From a checkpoint of a small transformer trained on Wikipedia: 6870 steps.
Each number is 200 + 40 x the weight over its row's rms, rounded and kept within 0 to 999. Layers, rows and columns count from 0. The size before them is the row's rms in percent of the matrix's.

# layer 6 attention query, 256x256, rms 0.148, rows 0-25, columns 128-255
108,105,165,166,242,213,219,202,238,209,208,198,241,277,199,212,294,272,210,141,119,221,289,217,211,207,201,146,215,169,155,255,115,201,163,122,215,239,207,151,216,150,148,211,220,232,234,186,200,185,145,169,177,170,162,158,207,187,124,212,167,258,265,154,231,177,165,184,174,220,210,171,158,208,212,216,212,218,244,218,249,222,170,247,198,178,149,138,190,192,160,179,204,218,229,176,214,187,260,257,92,108,237,180,216,250,228,160,175,264,163,223,171,226,224,177,249,199,175,227,245,159,188,239,178,235,169,216,196
093,235,133,150,245,190,173,241,199,163,208,177,171,231,123,217,200,220,251,221,220,208,287,178,237,191,180,168,252,174,243,231,196,168,281,199,140,241,224,329,187,186,205,237,295,169,208,201,229,228,164,198,182,258,183,235,172,219,176,266,171,233,189,280,127,216,276,219,202,130,185,194,123,177,264,189,205,178,184,229,86,168,214,172,155,203,189,214,101,209,190,200,198,230,153,99,238,228,169,188,182,173,228,215,201,234,187,177,174,160,225,184,129,199,260,191,113,180,202,188,123,242,195,171,168,166,179,229,173
100,124,200,144,232,231,168,196,130,220,254,215,183,187,160,199,208,192,191,215,211,130,237,135,286,172,172,217,97,179,247,243,212,250,190,203,163,240,214,224,220,173,207,209,211,193,146,229,224,196,218,220,169,160,234,162,191,97,231,171,243,120,242,230,238,229,190,213,270,212,220,220,201,170,263,180,168,150,187,127,194,144,240,210,202,248,187,251,121,126,184,236,192,183,197,251,244,224,182,206,245,186,182,240,227,208,181,190,160,135,174,165,258,218,241,205,212,207,201,191,199,203,215,342,157,160,188,257,141
095,230,228,138,234,172,136,133,223,139,207,146,191,189,148,265,229,168,252,259,249,161,177,113,184,223,223,232,191,177,202,200,257,216,196,260,166,154,225,177,207,199,194,207,243,156,157,134,149,185,215,181,187,236,193,128,133,233,236,175,205,175,167,170,184,146,176,183,255,166,122,297,224,162,194,168,196,230,217,219,188,225,215,168,184,88,236,255,171,162,234,225,181,113,192,220,203,114,207,222,182,248,256,193,244,116,152,150,202,211,234,149,149,245,218,163,198,241,176,209,247,212,178,118,169,272,169,196,191
102,150,247,91,193,141,224,221,208,184,192,183,231,221,200,165,161,198,216,250,249,179,193,262,247,208,181,213,216,214,238,170,133,177,209,174,56,217,162,256,164,161,139,169,230,139,124,247,210,212,152,233,206,176,237,169,246,208,181,211,151,179,194,196,228,121,197,179,232,186,219,217,207,197,141,270,167,201,210,160,231,152,245,200,179,189,176,207,228,208,175,252,162,210,154,241,164,164,184,225,144,238,158,209,212,134,200,170,166,173,133,222,258,182,190,227,227,252,148,179,214,140,137,271,241,201,206,217,153
104,217,208,197,82,200,231,202,257,212,164,177,140,196,225,220,175,191,230,126,148,228,122,208,203,141,169,184,292,156,228,250,159,245,236,260,214,211,124,243,258,198,164,196,132,182,187,200,188,160,168,221,217,187,198,220,262,185,226,221,182,181,300,171,189,149,242,207,133,230,235,142,162,181,161,240,207,272,148,226,172,244,186,205,224,214,207,193,266,213,216,193,282,228,182,273,164,283,163,216,193,149,196,157,216,182,203,173,194,277,187,250,241,129,180,225,238,190,211,221,257,246,211,153,192,113,269,199,237
103,171,193,156,207,168,255,196,214,206,190,214,203,250,221,174,267,154,259,189,202,161,223,205,281,306,221,139,176,255,206,308,133,223,235,259,161,164,132,187,233,211,128,189,133,201,195,250,225,292,170,144,217,181,126,125,218,155,142,184,181,217,170,195,181,189,164,178,317,252,157,185,179,184,168,302,162,165,274,153,216,249,190,209,155,88,171,260,257,205,188,209,252,225,255,236,201,240,181,166,142,254,195,216,202,300,152,224,189,158,216,149,251,205,196,217,232,205,217,200,210,179,163,206,196,198,199,192,270
106,195,188,125,257,161,197,187,198,251,178,148,178,217,177,205,291,202,211,229,215,200,203,206,234,191,278,171,176,182,200,197,166,242,211,183,238,234,159,157,202,148,124,182,258,99,151,225,280,191,183,225,204,201,237,162,186,173,110,217,134,119,220,214,228,272,157,180,171,191,185,262,204,177,200,270,188,146,185,161,214,241,152,130,185,257,130,166,228,189,175,190,198,220,179,161,188,158,179,208,194,215,256,192,229,161,210,232,177,219,233,238,257,191,240,126,225,231,199,208,187,189,197,194,146,182,198,145,202
105,142,202,223,265,208,245,161,193,170,250,199,227,256,219,214,205,118,252,192,181,168,263,247,146,233,198,169,204,142,162,162,72,201,308,188,239,191,205,180,225,159,193,195,165,214,157,219,249,235,114,176,110,167,200,225,236,119,238,209,197,160,213,206,194,188,210,197,237,229,191,173,144,214,205,236,217,144,210,181,269,154,243,267,190,188,186,275,138,138,223,247,263,217,258,119,207,210,165,241,175,202,201,228,204,168,185,183,189,202,185,235,136,203,239,188,191,255,108,183,180,79,155,173,198,236,195,135,186
118,67,174,213,246,185,259,201,189,178,202,153,209,256,198,155,235,226,228,231,191,193,168,244,192,199,188,206,187,270,153,229,125,273,229,171,208,190,176,206,247,166,116,99,216,210,188,262,255,229,138,250,229,143,190,137,239,161,163,267,178,200,205,191,275,259,174,201,239,248,188,123,180,224,195,188,218,127,171,115,255,176,192,212,202,250,209,189,250,242,180,187,152,183,219,220,244,236,150,187,196,179,190,224,185,205,166,211,156,172,167,185,179,206,201,197,185,193,220,205,213,175,206,143,205,180,151,171,175
121,188,157,175,183,244,287,130,193,152,192,239,308,186,297,189,215,127,242,158,161,274,147,214,201,196,90,128,266,158,181,213,234,177,176,203,275,196,192,238,192,227,199,167,212,168,259,217,178,165,222,135,189,218,222,205,263,179,216,182,190,185,293,182,177,138,280,133,204,163,231,120,195,188,227,184,237,127,150,180,177,152,280,210,203,183,210,209,160,185,159,240,183,174,229,241,158,187,187,195,197,187,246,264,150,205,182,178,175,171,183,214,190,178,198,177,250,198,205,206,178,177,228,216,232,152,178,223,193
113,128,156,206,232,211,199,164,166,116,266,230,221,271,209,216,211,204,248,236,145,281,146,185,182,119,153,184,218,186,173,196,149,129,211,212,306,215,154,202,295,206,124,159,245,246,150,203,250,233,189,229,191,258,194,200,260,110,169,204,166,192,270,231,258,228,246,148,205,241,238,148,125,288,209,125,152,205,145,151,153,199,229,181,273,248,218,226,210,189,189,195,194,135,227,190,175,202,193,205,220,204,213,182,172,207,209,246,141,230,100,243,163,131,182,205,222,238,198,177,229,166,259,171,242,189,231,172,157
129,244,232,243,225,255,191,173,199,204,185,271,202,223,215,160,82,155,204,142,229,261,212,146,254,272,259,258,218,202,225,235,246,197,252,189,125,246,154,214,218,184,253,218,190,133,265,185,155,239,216,141,169,231,199,228,169,244,241,213,240,219,271,217,199,193,219,196,145,199,159,232,179,196,193,223,236,183,308,253,198,165,226,215,205,144,172,213,112,220,220,198,241,295,191,216,181,217,250,233,230,209,213,202,183,206,207,150,263,198,256,212,174,209,233,218,173,177,219,171,68,200,159,255,181,172,184,241,207
122,127,300,231,193,213,261,107,137,156,209,161,185,222,228,199,199,153,232,221,210,186,180,185,170,215,183,199,259,202,94,196,147,203,194,153,257,232,149,254,274,133,175,183,206,204,195,197,167,231,153,276,121,146,236,207,196,149,193,251,171,201,265,164,221,192,142,132,247,225,231,150,200,171,196,218,179,214,168,203,257,211,230,201,227,211,224,194,271,218,201,251,204,211,226,192,193,152,200,260,238,193,155,167,224,155,210,231,217,252,213,150,300,91,106,196,219,186,206,206,184,220,158,158,175,180,225,171,258
122,238,147,147,231,259,258,184,197,176,229,149,218,192,211,263,256,164,208,148,191,198,190,207,212,162,171,157,317,183,149,181,141,240,231,256,242,198,198,170,169,125,174,230,186,147,208,180,195,172,249,175,182,142,114,198,191,185,145,176,210,176,304,203,190,196,242,187,111,200,225,190,239,203,198,134,185,157,237,151,249,244,218,200,257,159,196,231,210,232,163,147,149,197,229,196,207,58,222,211,226,238,206,223,175,204,199,255,234,186,145,201,268,202,196,235,216,239,206,228,221,146,174,162,168,231,258,287,162
100,178,242,193,206,130,250,201,187,211,249,232,270,237,186,206,169,204,189,184,142,231,184,187,178,173,222,159,200,172,228,208,220,274,173,218,223,195,224,192,192,250,229,182,182,209,211,164,200,207,231,126,176,196,195,173,160,254,146,222,213,178,187,306,142,152,251,267,167,132,250,239,199,197,199,198,224,237,68,150,191,200,212,178,193,160,174,185,273,257,158,205,144,196,236,138,283,158,189,234,212,247,190,176,220,224,224,136,192,217,196,185,151,188,297,189,173,168,178,290,168,214,181,172,199,278,160,244,228
107,214,243,271,168,173,252,237,255,209,264,182,186,183,192,222,246,238,195,228,205,221,244,244,265,224,267,173,237,216,222,192,212,160,171,234,236,186,225,145,239,213,148,218,185,213,298,197,224,219,145,229,222,202,251,207,147,165,166,229,168,269,217,222,198,221,241,194,155,309,213,174,160,302,229,169,178,236,178,113,244,187,181,183,205,159,241,156,232,166,157,236,192,224,184,175,162,269,319,204,188,133,152,239,169,147,207,174,242,224,267,193,240,196,201,192,144,155,232,270,237,239,206,249,237,120,150,189,221
108,170,130,273,208,189,121,96,181,207,160,282,149,207,186,194,129,166,227,194,253,158,211,160,109,254,166,259,186,226,131,191,177,157,251,171,176,208,211,193,184,266,250,177,205,130,244,150,171,226,188,222,141,204,222,203,211,232,218,208,216,264,209,164,202,244,218,192,127,185,233,236,89,165,195,245,188,236,147,255,169,235,178,183,103,203,201,170,284,191,206,232,219,246,162,171,157,196,168,200,229,170,128,177,236,232,259,200,289,196,218,184,295,103,204,211,226,138,204,178,206,222,210,176,174,216,283,205,232
120,193,254,209,276,207,170,169,198,259,260,254,223,307,171,177,165,175,262,217,224,204,133,163,173,189,174,228,232,121,144,178,206,168,185,120,216,156,155,284,164,134,187,154,221,164,232,225,277,203,229,232,133,227,179,221,206,223,231,219,287,142,222,275,183,247,199,191,231,262,212,161,180,194,242,190,186,143,198,204,174,149,204,230,250,212,112,256,191,271,79,219,258,181,205,111,194,187,198,225,228,234,267,254,193,213,131,212,229,121,165,230,159,117,135,170,272,140,202,155,152,173,163,126,176,214,194,211,249
109,218,214,171,219,236,250,171,186,184,247,238,225,234,176,182,199,172,212,179,213,298,198,169,142,180,144,191,202,212,162,163,170,178,238,196,199,199,212,139,216,203,205,198,95,202,277,169,224,161,188,200,266,263,192,203,235,199,126,141,197,213,252,125,218,154,232,160,211,246,239,148,213,222,148,172,159,206,261,227,206,153,194,211,189,187,182,279,193,158,181,180,215,201,166,207,234,240,249,169,244,208,228,174,169,179,271,207,100,219,144,160,226,185,173,189,209,219,207,126,168,171,175,185,191,187,256,200,179
122,260,147,197,208,195,206,209,177,170,250,208,194,270,123,225,237,127,179,214,229,184,161,141,154,236,87,215,222,158,161,192,185,235,171,215,191,179,213,221,183,114,235,181,226,208,154,185,187,106,209,245,245,132,114,200,244,184,202,215,167,183,171,212,188,212,208,179,257,149,171,207,188,228,178,194,196,186,221,202,271,276,180,247,285,207,211,252,123,253,189,169,190,150,128,260,215,182,147,218,219,283,237,214,240,194,220,185,210,217,137,229,197,171,191,228,265,251,137,161,191,167,222,111,151,280,202,193,172
101,140,227,270,208,158,231,199,223,207,194,236,182,230,157,175,211,222,230,244,162,247,223,187,152,91,233,237,164,229,213,229,258,98,175,167,217,210,190,223,293,226,247,196,201,206,187,189,265,249,228,190,166,233,209,210,208,213,188,196,231,158,227,228,193,202,173,188,198,215,185,280,165,211,278,152,203,193,197,128,253,176,101,214,219,234,223,206,257,263,113,147,212,165,216,111,226,195,273,211,187,213,240,103,184,225,152,106,204,233,251,195,213,227,159,164,124,214,248,264,136,175,192,235,207,165,194,151,178
115,144,64,175,129,179,241,170,197,198,219,168,250,160,164,183,266,187,201,249,241,196,169,216,155,251,182,159,261,191,164,169,166,143,223,248,214,192,194,230,168,191,193,171,230,229,172,193,200,218,171,187,199,179,192,175,203,236,206,214,192,208,253,191,230,215,190,200,210,141,235,228,123,291,164,171,189,206,149,176,143,209,132,178,183,207,251,120,263,207,191,182,135,209,211,266,232,91,132,237,155,212,256,193,263,230,218,257,206,221,110,185,212,179,211,251,200,214,118,242,191,131,167,221,219,238,217,243,266
109,189,256,241,273,169,152,235,164,158,162,255,135,229,175,252,200,272,194,219,176,281,153,116,224,152,179,180,166,184,229,233,304,221,139,152,151,155,188,214,216,207,134,222,161,156,181,209,287,178,273,228,216,205,193,256,149,205,164,187,181,139,218,223,177,239,222,229,177,183,174,236,240,179,230,123,276,210,169,191,220,188,154,153,257,206,87,288,153,279,170,186,289,153,204,154,148,231,282,172,191,214,170,209,187,235,192,166,195,203,220,173,143,210,200,122,132,154,296,187,180,191,206,164,160,181,185,190,235
098,220,202,164,219,212,250,285,238,229,219,175,138,215,164,234,262,318,187,243,175,190,153,243,188,131,175,117,271,176,224,180,252,269,140,200,216,190,282,257,180,192,75,148,201,196,248,252,299,153,207,184,281,197,153,217,209,206,195,223,225,138,220,265,201,175,198,250,195,223,240,171,176,238,233,178,213,218,174,143,177,140,156,190,193,211,162,214,219,250,178,178,250,221,302,174,149,262,224,190,203,138,168,286,142,190,152,215,260,246,213,190,221,229,193,158,172,181,229,224,191,160,194,166,189,225,242,137,229
111,157,212,269,170,38,207,207,157,184,189,127,195,250,132,183,205,181,205,243,196,207,209,172,166,190,199,222,174,209,172,206,249,136,224,239,157,257,131,185,283,240,296,165,226,274,192,190,223,222,217,160,189,172,158,225,264,212,211,281,201,206,184,194,229,204,220,189,254,170,151,241,173,229,171,171,214,144,235,235,286,250,187,170,176,229,261,228,169,204,174,205,156,219,105,142,245,140,201,207,172,274,193,161,220,274,172,200,212,247,225,251,211,207,225,209,250,184,166,214,162,226,229,237,236,226,145,248,106